Weights of a small transformer language model: biases.
Each number is 500 + 25 x the weight over its row's rms, rounded and kept within 0 to 999. Layers, rows and columns count from 0. Numbers have three digits each. The size before them is the row's rms in percent of the matrix's.

# q: layer 2 attention query, 64x64, rms 0.242, rows 0-63, columns 0-63
# k: layer 2 attention key, 64x64, rms 0.193, rows 0-63, columns 0-63
# v: layer 2 attention value, 64x64, rms 0.352, rows 0-35, columns 0-63
# o: layer 2 attention output (transposed), 64x64, rms 0.299, rows 0-35, columns 0-63
q0 151:464514564495523500502484467539514500500460546487500513541484521488502523494490483469508513521484484468510478506501540517492515473471440465483524513524553499484531456512473513466513519527498501
k0 106:496512522467512536478468457505470495513508480505419499519487502536500483539481515452553476513510512496539522460495493457509507504477543496495518448535477500486504504498519518489499522499489520
q1 080:538472449442510460498510504465495470501522483470522510511490489499498473510517504512504497507499531502546523478470463510515543499544528491570483489466490457514477482513506468537495511500495520
k1 073:489491498533508495541461487506508501538460467528503518480540511517504522494480476477495510519515502491464467549486494529529442518470506517460503508465527529534513506490509546499488485475558480
q2 076:503506521521504475550501513501492511479481544480514492481494527437486483489501548496493480521485516505578488474475480490464506521505491470481489473461461500487509531540544539504523517484485510
k2 084:546494525491494458481501468506502513512490474533525503473530468552499493464478493515516486464500519523499486523513500503554481519479513508481539491541533521516462468466449462491474509509525468
q3 095:502502498495489522480485449492457495549484538488494484532443507516485534525495505475538500542493477462544498483487528494501527494453492514509536439474516481475486502518528528482505522505513519
k3 078:532540502490505514464489517476471519513486441507496503485554485526499465529510505443473555505495539523493525487537461438467465506497507504510495505522482466505513512499505517503536496502484512
q4 120:523490494497484490493540541508495490450533511501529549474523469522471491460525528539501464454501482517454505499505470557493462517532524511490485525468493478517495510473496498551494484494512504
k4 120:439461518530483514509498500546543482485481528510480513514466550473488482484498485515486499520508476470504495524488553551525524472504444519473494486510495511498516479495461505487554492508508514
q5 080:481488514489499549523507498500455506501497470498475521532495530537517508507472465504472525527505565496502465529511539448474527508495497519528521501481494495480497519479439500441518515481527493
k5 088:529523469522518463491482512497499502520512472479520487481504497475481510464487488487537480495494460519483588486482471544516498494522547467503474477497481506528515485533557505522477535494474510
q6 092:499490491529482502464510473549561513497504496478506525507505501520474522481506454525546471515526491484461496480464520514539518550493520476467501511530531509448473488474475516467522483487506519
k6 083:448524514466509547500502516510472504503520506487443511509500511420489485479466498486485470483455478503538515502543529514509516486496500509538493462523488502524520543490507459500521489495488535
q7 071:522525497487500500527528509516489540518498500493523488544483516459524524470478492502506532433512495491494502488517528520495480498493463461534533506524427503520468488467507451513491516506532460
k7 066:466488543486473509452472489476481461509518517485479512477509500542505488526532487505489472565489493513510488545500514485489519504505532469480490523492560500449497520523482538509493506498454534
q8 089:498473504542488531495540527525548499491520550466468537489527494535513471497486483491527543452499499498428480487506472524523499528518499508500504539457479484501502512506489496491468481478524510
k8 076:481498465506495472508459466505490494462501490505522525471479532451447496517535524538453462515500475494535510525522553491501511489526479529490512470537500510501534497470528512535514497517468481
q9 108:494487460493464511508498526502479485504555434517472470444519477526529515499502523506468511483533518515491504510502478500505491511509552528520494505447484476490488532538534485501519541477490465
k9 086:512497473542517488493504525497528532490503518478550530497517538446480456478503482524519454494506494534499506491468459545521496512546481474475499518511486538515471486449471511526497478482493494
q10 083:476548513503521500481471454504458489536500506511503486531517518527544518540468517478521517525521490502529537495471517490510483465446494483539518452488444468486500507503531529483500475493502495
k10 078:512518501462495513483524501441497507527515460478489472503510481477499495501508452513498526537511511492477491505547488472464524497567524513506521542500518520517460522489516474493482577503500506
q11 077:500485478508521521496494486493480474443535463501477479458495537499487550500535513490530508506528511527510502505503466485504449493487530479519498505472478468508484543490550449531544504491534482
k11 063:490533472529478461533512524503521528499489454457542513507510508485522487504485485500443455484445469500481502523453504487506540508526505512454484527525507517505494449515502533488495485506517522
q12 074:500518530485526502511520473560523538455487511544504538512461501475483505511466482502469525499463486502483492520499527524490501533490465489507463509538546507492545461507465523504476496492532468
k12 072:511487512491488446532502477494491456495514501480471462487531489531556485507532535485525496492529537483518499472474495470501519482475518483452558486492491493538503494536513487491543499495485552
q13 091:499515469464491501507529508474503520495541498511527490487454479531512521519496531504432495548528501497504515484510492445480522522530530513501481492475488457546455528490535491486516504453485507
k13 093:490513483510467499474515502474498540510483518485518534480515492481485461498561494503519551434496499537447479490527457536516468520485480498475492497509487537465492501539501512529485486533489491
q14 074:481519516493505522461463496494537515521513533464533533499511506521489503503472479496500534489497548482456462503563506482487489509462488503533506504535496484463472467550457508468491494525468500
k14 077:519499511483527528491456465503458494539511504495451460507446511500497493509491539514505496493514484532539508525519479482509486498492444474481469505473482520520502525509572519527525526469523501
q15 095:533536483496491502511499526453481498533505474503523490491529487519536515504505495483461509485514513522508495429490492450494515513512529544529476468442477484489469526516537494520541475509505462
k15 086:520468487535485500506531528481473535459535486516528482451514500471455478497511531543498514494505504512451490535492460494476463511525507530485469528514475526510489512491518468518494546486527539
q16 103:501527541494514540513460452491475463547490508513530504498499482496503506500523486471522502534482495497543527479492515459537491464463489489471532513499485504503510459507452564520495511521465494
k16 089:516492460464524505471503545478482538516510487502493439510482508524479520486519478484509514505520490498516491481531484503489509484477503534548523460515499483473471497490590505453535513483512496
q17 094:496522513512479507495490519480488512541537471488486492520531505532483434519493476521516512516488494500556523486502477471488510569492558487491485508455501487499446514520462484519513478484469512
k17 082:500491483513487516525517521499479503511473489518521459444500488411500537482503505500466489475511493515485484465500518514531498478492526491498498500530524507516508559460556497483488507521527452
q18 098:534512456513511509505500498460467515513524468496489517491508470516522512488518490500499513483502505529495527508488477470465527487529534536542495496512480520533458465479530526520511519424473443
k18 082:509485493501502494504502536527492504465525472509531474467516564511471490463520490508498499498514482502491497472523484522529454539510485464452520509494504471458478544508511482530521480536532558
q19 101:519490523472540543468474484501492485515504538489515499506479489509519467500531501490574497534514501513545445489487491463514523489459488529494526455505512466522494495515484468447518495521488510
k19 091:449528470481494501543496507484468535517478469522507497500501477516479532495482529467466541485467519497489549492531477473472475495479507480508484519459503517449472495491524526547530545492505504
q20 076:519518517522504497507528476478463486481507509547517475477519495467450497514499526497484483466507535440530496479501505496519503474523531481546507483500440532562504495496464503513497470475534492
k20 076:538511501499477493505493505519527520483522490473546507499470470521546508449522507510524479517499480515451470552521495494493515549462518524445495479516548493486499458492501484503528518488458506
q21 114:436471525468526506500454509534544517475461564499495523537477495483512508490475469485541495512450506493495507476508538503506526491478484493489514513508525493525527464504472496463484506531525492
k21 093:508527542507502494504514447506464437550483456454473507502528523497497539524483491467523479525512483479550490478468506472495499500471493491522501468474515528487511504489505540498535527507493527
q22 099:472487500530473520488555472541487469472443527513487503489512482519548536514501468513489469490479502488460464508509532518532483505518530513482479529506527506490508480509466507485475538538459526
k22 099:469512529472542519514478526517529506515566538468469515531485512428456466501475529481531508499515521477509521501495506516463506458506460492522519467519501516484520498502507495485496469482510485
q23 114:537510460497521509507473513468470527520512459487522484431527505518503489501473493492536506517517513525483518504492433473491460519500541499542503509481515481531455545519482504517479509480510476
k23 099:487481452533471466483517488504518499478503476531524519479497513468519515502511488552416495501526508515509486523474534513529523496531460493483503473472479508487517509478543486521547477488518528
q24 107:509472475513465491500564546495518541463532507521498494479526497484477501476500510538461474514491490505424487495497477515491494484536523525492465540510456494513494516495498455523494511501512540
k24 083:467484511525475511501513512539522493464469559483500558523475495526500471490497524505499542436487471514482474507498518559498483509542466522478514501496520509468536483487504511502520475507479469
q25 085:552494506532531517471497503484464515492482541488486531519480501507490480506479495519492536493527516448531522445477497451510484478497518422517532498537506494526489509500503527468484507534502491
k25 079:491532519445468504502493461492507497518548469513541479477488491516531556513541497472501500515494499563509508534535519492500517516483501531479509476510490502470482494519538484510499508430516490
q26 125:464491503519473468514517513540586470440523545500522513529496499488509512452496473516501500483490498494475469497494509541499517507526477494461477534494514493511540473480481493514477474518493524
k26 111:490474557517512491515484448538463495486470557499457507529468505489496516555476515481519482498467492469512498490511531504503482492472501498501554483511519495518520468533481548468478504499518503
q27 115:478487531528490454529537525548500533457528523487520512469508479448493524495515509524480494484491472498432514505503518554489516486504467495478482529547491513516526493484482462491492472500511508
k27 097:455471500498472515475499462504579473509486540470449522563483532557507470509476478521511525490491499479536488501519539485492509490497473501483511509510519510465518490505484508498495483508477518
q28 084:508532454497491502526547490468495503509534503502519474483512474528481522491491522559459504454502499520505503485546474523522498535492514513514491489546509509503479513462513471515496441470497445
k28 079:502518529488463540486485533496558520503515547501497484511508485467490456535561509510501504485452478470471471518521485484488523529462497459475472521483486501492480551511504481521513511497521522
q29 132:533528446494522497484489516447459499579490455500519489480514486517514503508509487481496515526516505522528534505500443438517490502488521491538502463483478482495492525496517508509505517469518507
k29 101:554494437486461496521532545464487523463529465511497472499519508469504499497505517516460514474495495512449482528506505532509502501522532547485465513493493500485464516489541465520511482494512472
q30 098:468465470527488450526506540534545511455512533506525522497497508495470494483469495522479469446471515523488482499471528508506490527489486491487489487557517514536516479485516489468534487517541481
k30 078:534481543481492503504509485527488458494453477516485499502494507453519516486502503521515473509488488457478505527502494557478541471522492514469488530485514516459544490506432491531474509473496539
q31 093:480493447544498497535515535523504519444522526487492491499493459465471494535522530546476459472502497487478528478506497486520507477507523533494496550504530498459498492493459520496496501455523511
k31 084:487502525472473531452539493525538463501499553496498525476480547507519501435464510518485507469516523505502476489509487540480498533481467484497495471492479523535513469500536468503531485519513514
v0 120:523502485463480489480469489458486479515529528551475493527495534475523529516521515481473487494507487492490524510499499478504458565536509489515490513466516550502554470482483499466484463492535508
o0 134:505495521480475515488544532518513489494473480442472521506511492502512526508528496464510480541465477505415468496495531503494512468478516532502485501512511474472510543482492478517515537538496537
v1 120:475504488499512525466517511478546487517499499540508504442476499461515525483498531453503503499485502465536524493521505502454507570478529540474525544518488462470493481505497483483532493510507483
o1 117:513509501504505511528479517485469491498498530448519530478542503507510479480514499527524459555481514536492487495471487497487448493504459480502491510521530552522480482510486471510446540544465496
v2 120:501441481490463476470526525492492547497496496522482506479514492500527528527489550489553536477484524461483499457512478507532490478508484496517476447496540492502508491489457551508527502512508501
o2 125:509493513494484498475461449466515512492494498515477464492485515544465482519495493541454497548533533542490481516477514499509473521523484548497523480546502477474511519495520485480534487518518444
v3 104:465484503481528475486528472494509560508462418490525503529492513538518486455544519500492475519527526477467520501484534488510493514501471516486489484482519522518527504546486523485474477493488494
o3 106:502479497454526517469526526505511496512537578487502512507481493526489493458463443533480498524487469514526509473535507505475493535460497489533517464505527471489501547483484492484509498483522489
v4 117:490451519520513525517504490500526499525515438502494460515459459490534486469521552522484487462454531506497501514461488509463496531492495504534526530512495519474510487537496493486538467515472511
o4 119:525500482498504510506487533449504506537500549517531494511509502493502502468473462504512477530467494503527480532491517500500509484536483500536485477493488457532474524506445541487436553510485474
v5 117:545476471529507527497457489496524507475559490486478492480474556496495533492522510487470517485464532462519489481495514501499528539471518482519462475487537480507539464504490462539519485493505509
o5 121:497490497522507497446524493490499486469472514505516536519504497486495541505556510498503420511478515531489495503502515492515462469507523492462511505516491448467521493513528571509471522507476489
v6 131:481507504470499475491534507498462508476494497477478481519489491477513511520477476519491480492510469481519507555497451504485491558506474521491519473502454516540481539518506547550481506551536468
o6 138:498543566523479500517508520465490531501542517516481501486495521472527469501480512485473515495456552509503467487524538467471534511488456487471504465515468514495513517480511457476522496494490532
v7 101:470491505511524496518487457475479576509499475514513504500528487472502474489522553490504494491494492454488510490486478517507535497548527442497494481502562515500515498520487512488516494440525474
o7 089:530481523524457488450512491502491492522512497447484464523482489534471519458482492519517490502495450552509509529548493532503442484491513523469489509532533483466515526523511515492484512504524501
v8 105:473492488469484463498521501498531539488497514486519504518563470503574488517502516505527496529547454461490515501508532504474491531524491478529537480509457513472469464485519494477489502514492492
o8 108:475540525499505570492461526484521484546521466446480481463497534484482484494500483514520499504485507511513481522536480508520487474464483501530496483500508526478469558493503449509521504494534495
v9 122:506538495497531518489539513530525472512461463507468539457537463449462497463473456509522531507484519528529489543489538482518527519512521510493481467456495509479481497513500510500494503484500492
o9 130:472474512515487469536465522492510515489519489463479531517507523531528524495517519540500508454537462534523527437463500457482528486510476486502519521522482494525478455500478486501485509498541481
v10 113:493487481511523518543473476546478499514523451503480512510494509514469540480498519543526515521444483523469432476517483511481540498516471504485519460487496497483468505508519520553513483520499496
o10 119:508479468546481488526524499491464479491489522480500458535492548485487502534470539504452507476489491499547506504474542486519505559508525489505475498516488493490485516518546530474479497465511454
v11 120:503500525494498523493469526530521531462489475430502439529507469509525514470509475523483508481522539466483490517504502493534522525471493489530532505483516528512488508493495527548463465502456505
o11 128:492482475521494505462505520453500516534544556541507525504457518449516517487483510475504510462498544529509493499520501487505481475502502466520522468489455447477505526511510509491488511478551502
v12 098:503537491471541462474523481506497519489491503520457513521465552489490480455499496524524470491463523533469486526489459484482549520511522516527520525472492485477500530534503484465517461525511476
o12 109:532489543516488521516533549497471510506491524480502494517527508497504466518482494503503505485471467491538492417500513487489524530487548512492501461495484496500544483491444502510459485548473491
v13 106:498511485501474488536505482512535531500467474483521515508482483533475491478531547473518476462535487462507537482511531520528501478522484517523477505469496453500505551496467532505486552475480462
o13 104:498518507473480502493528450465502481502493519499553490469491478536493538508497464564488503486514471518542503510553492506463466517477488460532520501457507505482521508519486479509552484479518497
v14 142:506551501499525520497530497500561506488501500549500462500506477462513521530481467538470536493466470476497527473476460488488489485465484525486534466555528478494513522526501510495488472492470503
o14 151:540459504480505508477459492494513511475523530493507510532487507526493447462534517467543561499494542499490454505503512455502487506517477502489497524474500522496473454536512508453495525527499509
v15 115:526492526487442527492492529513493486486474553505504466505492480513534569544515521504497513495498489496538566512458502486481485492541478497469485510529489495478480508468504479493476486459480496
o15 113:480509494480514492502482456512480452466541511531466497469492502506529511483488497501527495503489540472450466523512492515486485478546525562510486491473479546502508521514496450515508552509530510
v16 121:473525493523493502499518481508540582521512494511468504483457496470500537517506532488524470489526496511522512510487448468472513494520487504479486515461547485512490546493488477492455474540504485
o16 123:522510492547446482476524480494460470469515513507503522505533470529488480472497454530461505504501532480515484454522548491498463539507533480520497496501506565465498523494478503488515508521507508
v17 111:467517509455525491531515497514479469506511498503522495516517519512492458498562460561493496497492523480469513503467460532491516452480525445516512484509493468480542515531538499477503506498510479
o17 113:522488507501504553484503528491512526525520493494477466511486531464474512447494478468512541465521443518533509481548490536486511503516512518462500507471471505486516479508487559483478498505456513
v18 108:516469532479469486490464543522486500460477500491511473516475502504446512502513489459530507465504515524519543537503514453527507507492446532543469519501518498502510514518528489512496456471476532
o18 107:481484484514504503510520474467490466482515529558506547482533497516526511487487485505479496488502512496476501479484494467465507454543519544544529462474447477531536509466535502511530476500495515
v19 110:530507501452521539527497518495486505503510517508482482504517470511499505530473481550551493514449519527464523490474528481524518495533457487492498506472513473486503475486530462473531428504508516
o19 123:476463477488494493512489520498504472503511509447492479521497517440511491509515493507467515492502469482521503447499494510537537471534543589530508482469478508515499511524516484482482529512532500
v20 108:492459512511501471488477562501489437508480506521488499550533534528520489483482493517523492529455507471494511489564485500505495511473525516469449509470478497487501484475504529539498516473510491
o20 105:492496514482539519535486520491505552488515490516488509481479528479475521566453533493472453495532472489476479532467487462513500507482509523447488499551522482523527498535507470502499487499491492
v21 132:482530503520548494466496502497524557467506519496476476456484492505511492536465487504494522518544432526508460493497527480524495485540518469508512476473491499502503457504496500536474494523490549
o21 136:516491478520471469480504520517517480524541481494471527512472457507490471514573522501516488464486545471494510479489519485538509496463494471506505498553515520498458512472542514489523472511514461
v22 119:491535542556527500498500489501491501519520495524520505519444472540470504495512467514490474529533507505429512453533497500517494440499474536474481479500503501491500478492518512489465471524516500
o22 124:503489440450537485502518521533501545489484526503511509528457490513481514488476485478480541496508487457518527474481501499470522546503522489528487490496575519497488497507517504464533488476485471
v23 115:482519515511482504460482513467468485502501504511538531493454495511489557481494504491544531487480535507507502507487491467515485499513491515504451541518555460481525523522507461494493457458480543
o23 110:489480480501479470537485482539513479464517542518505520462517451545506515467493484491503486491518488481440507462488474488501482536531541561509535498517518473500533478484516530510482494516502488
v24 109:502461502511532513476502536489501488525461480533524496528466427498491516495469537497534510492548482517476481488519509482484487511548500519513518494503511535453502463503501479487544455531483492
o24 120:506479447494508486561475518497525501517488528472455494513513486506514502469455470506493503504504519508491505521480535514500531504485518513556490476550544484518449526475483465458476523505516480
v25 106:488465506523469487514524511541459493503495511508515503504515478489473463510493518465485472480509500538521520502505454490481524460538505504486485483493509473486502503539465548484559535545552470
o25 104:527499524522502462507490455469501504516487439515484498510539511525510488478455457561477524509510503469501519541498527537440530499524473493517475506505522527530520486508472500480480472489495499
v26 109:503482472509462477490472513508482505513531482529510536489518486500511544540490482553547515492451491445526497481506440530475541482507489477467528468520511490511511511524498510512531503531485478
o26 112:500515504529490501495456469502491504496500503480459445488511533503481478518457504491479504519536527510520466513507536512515479532538487537451495516519470515479508485541551512442499524519457497
v27 134:513470485463480507530518462567520544517507518512501491508533477511495509517465503447442487477501483548520459509464464512518522479523499483499520511488526514474530478474496480482504506518482531
o27 135:540505478526470489477510468482526457515474444490473507548514507514503513516487490514512529519503526433504517540506507510515505481533523487533508506486462498505469501463472494506442490495535536
v28 093:547504516457485468518514482489488498500526540489491555449489516488494470514507526522496528510526466519514463508443523538505504474483501464514521504499509451471504469503544512488503548479491502
o28 097:471527513519463545531457463503517475522488451484486479521491489496470502510559530507510523494501488497540514493524478508514499490523494524485481525454500517463500475485466539571502481496485490
v29 103:488489513513518489467453542480535506472520504484488494487516459499506529503505563511501516545490478497522447466503507542523487499520497487505510481482501493506469455476490519496529525487476576
o29 104:483510456511518478522470502489534494520504502479474507509489485519452464546514532502539452480495551526479519523495439503507490524504493508491483500514531486498506550474498529501486498462545457
v30 125:518454504537503491502483492555522478549520503460534470474486519536501501533509460452469475481506504492476519502511498508428511479508511502496494507472504512514495480486501473532498494561528515
o30 124:486513463495542483457484487506471512506487463530539539503510512439496552508480468496496467533502524476495531493466547529514518482517483480521504483520495543503485502497531511459496506481456522
v31 117:492513516508484495486453548454516478461511469510519519549465508507502492486470530472505470539484480540490472496477457538511494482491504487537539526537464531502477532502477527485523511484486512
o31 128:524513489501513481550478538498527488538483522520500466487510463546518465528491543481524493483487522484477469531514484506476520538486518491479452499449514464499500520529483509517468452488481527
q32 100:526482512455540538467539505477511502538514499477485514518506525479446492513543541472500456505489496482507484535481485503501478497473510486515452492530502495508447490527531520520531535505459490
k32 108:503494473512496521512469556460475533499538484519544473470507491492519499485520474508546466510515509514487484517520489502476470499528486524512527444526453458462472537506467497511500524519497468
q33 115:522526501470506505525509510478508505544505517515521496458506475467503490477449545505446494482492532486500543498534436520521508499497510520514462464453465549501518490479516491512509525474493515
k33 130:521505476522474481490494509511537565513491497520552524489516506460507457458500473556475523491519518512471473519480501526506484499518441506484471536502482542485493498501469470524522490509483478
q34 109:488465502514450499484503497495536469466471497490488527518475524520522496532535504509501435544482470528513473505473545490528503460525490508489508490548544484506530481485467510504474522531476498
k34 104:473515543485512505466459467492490509547512527488438487523483498532504484512507494507518486527520524508551485492502508466462502492497480538493507465526491468465508501492500530502533523491435542
q35 134:519491474500540529541465514504470503510531512499483504456552494464497472474462534510509469487488509482526522503471484504476497517529511490511476482485494540547488518536528520477496487502423511
k35 149:527479444495484479471503538470516525464485517507544488458529506495492522487507477547465488471498547554519483514449489514485492506499510489516516515518495490503466482495529468525500520503545461
q36 103:553507520460488479506504500495478490487519473467530499442516474481472488491515522521505492530532472485482511480513471528488480508507498544515462485486504563528489469502538476464554526515490515
k36 109:476515453501485481514526526507516490524467486484529520499504489491533498512498481545517470457514502486439496511471524549516524517509487526497468482509498528490538487481423485510531502508462537
q37 103:501519525495544492457483477504518490535458468498505500521485509524561542555486450501542541508513510505457496539513509512497506474524471495506504481505506494473518472482506486485450539492480490
k37 104:514509485501509522460511481512454485523476460489456503523506474518542500525514529494519480509525503473515565423491479446518509505519513479531500484508507519531506482454489477528488506507483494
q38 092:491502487509490487514523504468466530503571534508521476504471483454464454474478480504503537520484527471510515482534484500458513498519522519553507468481490522543495497488525486466483536489516520
k38 088:486540474516449498522518544500505510501466480480500502505506531490545538508535489518450530496521475510495469504488494527557512493498498509481485541482439498440522497509501487524512509518479468
q39 095:488500517479524462522443492498525501522517565501526511473473508501550510495480501545490513476506490532508501466528476463452457492497459488468524520512529519507471498523521520481488534470502480
k39 118:494528475486528481434493520514470500510459503522491520504567483488521509523484519472452532522493527450475507476477492496482476486460484486541509486520512502543502511513483459488518495527526525
q40 089:517503487484582494470547480487482527524500496533495518496473508533508507519465518484496505520513504497518520506485433431491480469476490485475529509528495495521503474493478508487513489452533522
k40 102:517529505481537485522487488470514511502493410537499497520507462535502524548489522479482546502492481499473524489497471476493497512484508471514456499469505469500455527515521473505515508471539508
q41 110:500475548502525475504472539518504507540527518490490504440480506476523479510453525561459465463529508521499497458500487476510492530508476506500502484526499520523500521543476468489466522489523495
k41 120:475540506487524464467493516502540535484469527528528521507549511496518542510478505501468500501486556494478481499470474495458504454515483486501472524506506526530507503529435462490513483498513480
q42 109:509494530494486512516467462529508495458536459499488502511490493515491492480527516505498505503528465513488514495488502485499565503512488536429501513528494477521489449484509507540572467494510534
k42 108:517506496515507480509513489530476487530468498494477562492501440520525536506480469457561499484475514490440486527487519547500512474518496485526509504475515497491503496496502539490440524493492514
q43 112:524491517466515524463517489513475517518541500484485485458498536457503474502487545515489514480528543525511462489519453500520471503474490509506483504459483545491491496518533458518546522457528502
k43 122:484483475544513465507490570486549540469454509508536523503530489467478524498487500539477502481526535494477508504507500502476485497559495460492468503512511478484495530507470486507472488508536479
q44 092:497512498469543548515510464510495500502470494479539547502510492502466549483511508484505522508518463485460548495459474519499500513517501508534493466466521505507518488445495473524550457498521495
k44 096:539466482508477463507503499509552517515487481461538493524500464477533488461465507535522506471488513534481445509497512496504496535499516483503510510488524519522538512466474462520514514493567482
q45 097:506509507461503526489502467454499522486513512494484474491495543437480518496469520524476476535509524507499531514514456497490484473537469520538458493519453502489538517484532458508506538497495538
k45 112:470501476549479520467497519495510532504475510542528498519522503527471494493492502507483509472539545515528475522482465515512473457525459483476518488493478505467514500521482510560528466521446488
q46 113:481462466488490526469474507496523488526512482492486565496486531518540535501489504495520458496531559512511493529494491482499494475492471445513514487490459470513479489569481484506492512498506534
k46 124:490496491494548505493472499473493515497490484497489500514545515472482540514443503524487477509529540510538519509464500474451536471503527508576488482516477495497515571498508495487484514493486490
q47 081:492512502464529476559486539518483491529481480548479480491475488509485483507499553484472483471468491502506502507474519492515538492505504544499453463538552530521516471508471516498505501481461477
k47 100:514514477480483477468478478468538569549548536500548529455490487514505477489502465511507478514497519559482492492511475495499497536528480507490479505505493481466478501499481466511514539485519495
q48 110:536548437465507490511489510476518524537506515500509492478542458466506515481484530495468524462515512505492493519544450483505494495479510510461490531508499538518483462531496498512439510492485500
k48 112:493496533508512515474497481513490518477537504521502515478474522478470465477536551510456569526482487486479503496482497524504504495544468500463459502478479516500454516503551485481546481518499523
q49 099:472473484527507474499499531555532469471555499491497512477520497501471484520524498531570479452525490491468507519470498560502494520529508468523491507495502473525487484477511512494486508506455480
k49 113:484448510505471546475489505489505485501444548504475507518490540481530524512504491514506422518489495480514483542468547529511507491500496501524533483520502483497530490521460466507478516525511479
q50 073:428508484499490497483461526534533474520475539485477485480519530473514546520501495510518468483517518496474489465511504474499516552489497493512523518472544487492464499495516503534562528489495478
k50 095:494491489508516489521458502482498542475476538509522533482518449461491530478510495518497469517472518503510510508512489486497457490470492452529522474520465519579489510504477466477490503497555501
q51 097:529539509463490542504452496467499503530535516487537490464504493465498538493513500479498541488509546517507445494508521532499505492471465490494454484504454511503482517496521522467487521553491485
k51 094:523487493541491477502528523538462516541508511453511534480512533463486475470535516477502472488508492512461494455481456494497498510497516542513488499522499501486478489480513491569552494510464489
q52 101:541485507467492548492506478486543513527528503464511513477508501484475511523469490530497514456522481507483496501513468497546505528468546491488457517505456542514494520544451475492466496512528501
k52 096:495483516526542447500514517502562500493529521512495501497501542501485484490490531491488561456495511455514503501516502512456498432496475483498497512497524513530512514524495510517495429480499490
q53 100:489485505516476488468557516541508519511534483533500506488443509512476538489478456502536468488488499459491496522497495567532507494489517479499491528527455485466535489494488527487494479522475529
k53 116:481471533508489519499492466499544482492492525491494493534493549529500503484512480489513478508479507516523503527497546499514527458493460521528518469478486486438489477579468476515499515509492457
q54 086:504493493507499509511466502490516487472476550463495557515507472578497472479476533492508505481449521535503487508486505485494479551500494504472498515485550512515447483532476476502521509506519482
k54 103:534511483476540455513472449471459498466514503478483502495521488510520513496444493537525498506516529487520479525492515469471469480506492501509477529518533505533505479519516484439510520493543542
q55 126:521519466474536519510491537493504485553536512476474445502499488479468489500492517469503493521479529504528514505529458549494474498514502494519485504458535519485475530518540510462467527462469489
k55 129:519494458493490499483533548439463536486485490476541462509544507489512495477551478510456506496505493558491488497504497479515493530505514537510484511464494485495474499486549483526520482508512463
q56 092:512502517513516485510493472544460455503474514546546518499470476486540495506508491466521490530522497460483481536508522480498479465439512524499536483511500482490519509530463546507496466472523516
k56 093:533532534485496475537514503485465498548534466532500508449524474500456527494478512483499500497479481484477511457491503478535487540475530503515506465518508496449525528509467541498493524513507464
q57 087:532508486492503517486508459509474502467555531488516490526473490488487477507556470500525538526509455460519497455495508487511479502500516493523517489486489577524508502525487494453490467531524486
k57 095:470452522490502468504542550506520468527481493487523456468483521526516501521504525484476559473488499460498467488521508517524491478462533490503536504495524488507505548509500524518513479452526478
q58 096:464509493495507453580490520462486486510526469512491515521493501551516516508483511477497521434497499513523520503467524488460559505495475479530504487515503454511506474494484514487478478507530506
k58 109:499507476481454523481547486470503500535525450461469472495500529492519513534468500453508485512499469506505508523501503482485527485478556507562498511482497491523494528503532476461477552501498502
q59 094:493515435485503485513490512513506502560522497463499510486486509461471478526478480548508525464534460508502494494502434543507493537482532498514484499512506535482514543532494481510525496468513483
k59 112:444487490521503480505525517506538512469543505525494501494508523441492535497477525513432500461487470506513509504512534529511521503492460494509505507513506482521488504468485486540515442480538466
q60 111:481487479433499522493508517496516530504509508529496470478487490520477501486484505533476512460530511502545534495545463519499532481514513518525470512480475509547453480495508462527540497446509477
k60 130:504477424522521513520470504483531525483454532517532545511528508462486502484492484531482484512522514521449498512508472527473500479520434482511478533493502497502495541503495495536485509496491529
q61 096:528472508476488471462534516510507503495522479499495537491490498506535493468483522527522479461487479531469498513507522519505494523482498473402522490517511486513531520475508483493528465463554508
k61 129:499491550490508467514515486516518489471496554491479530513469462539506471548476524514521534472495469472496497511491514478468537530467452501521487511495541520521507471493465487453502511497530480
q62 096:513500488499512528583514500489470534486525532511506476496506502457447511455495525513489517506479480491486498509512510439459492487490502497509485459534502493539487496491538475459510508522539525
k62 107:519527483520458497492485558514508509499526492472514489487504504532518486507507521478474548469490487498460492495498504548514495517466533490449483507474492541447494491543523470467459516498543520
q63 105:468472504531493478498491488488509541466505508488539530527454505515493506536545464516508535551510488512450481494479528465497476506491489482494503548514510451511457472550488483487491512521503517
k63 117:482505500500552540478512490521494453513477481463455501562524512499516508551501539473497499518486462475490520486500502526516506486508555495485500481507493461479550528487505518479483466502480538
v32 084:497476501502516439475487507491463537468505490464513487532467482534506546486493508508518494471512504489531525508463499515508534490516494500507520475493481530555495510486504480475470447569493535
o32 082:498517523513483476486515490516481518533529521551486480468508468496480473467458484485473499480431557502546484507536541509511494510501507500537494494514495543479534535485508493486488511480467468
v33 085:533457505520476507509473521520519513532554451492488526532490487523512512497498514536549487491484508468475520462504530473487480508528441467522506541473512493483460492494505479516501448517487508
o33 080:448523492504500478507505508505495508472475557501510446481471521447497520519489505511470490509500488508532509463481486545494496490525495481554480509491488494511524552484568525496495525495498454
v34 083:537463488489504490506463499497495546470539518485500483502480529526496420491478522507532506515516520445509486487502512495519526512520515481508496489504458450489515517565498493477493476545496522
o34 079:469532479510483494455513515509506489507498522552505443508495547476490551498473499479506453503490523506531511475532485497534481496526504499516536521492475491465498518440482502552495516457502499
v35 090:478549502520457523506493519506532496516524441556522499517450500494529499499502477496543475492504475526504474453504490527493482451512490476492546530486481529473501516508495505480507492452471515
o35 081:509479470470531473530491466514501440473464534464534464515503477513509518489505530489516491530500486508507475507477494545470476516488513512510455500432531500531500499513540505517493500539520532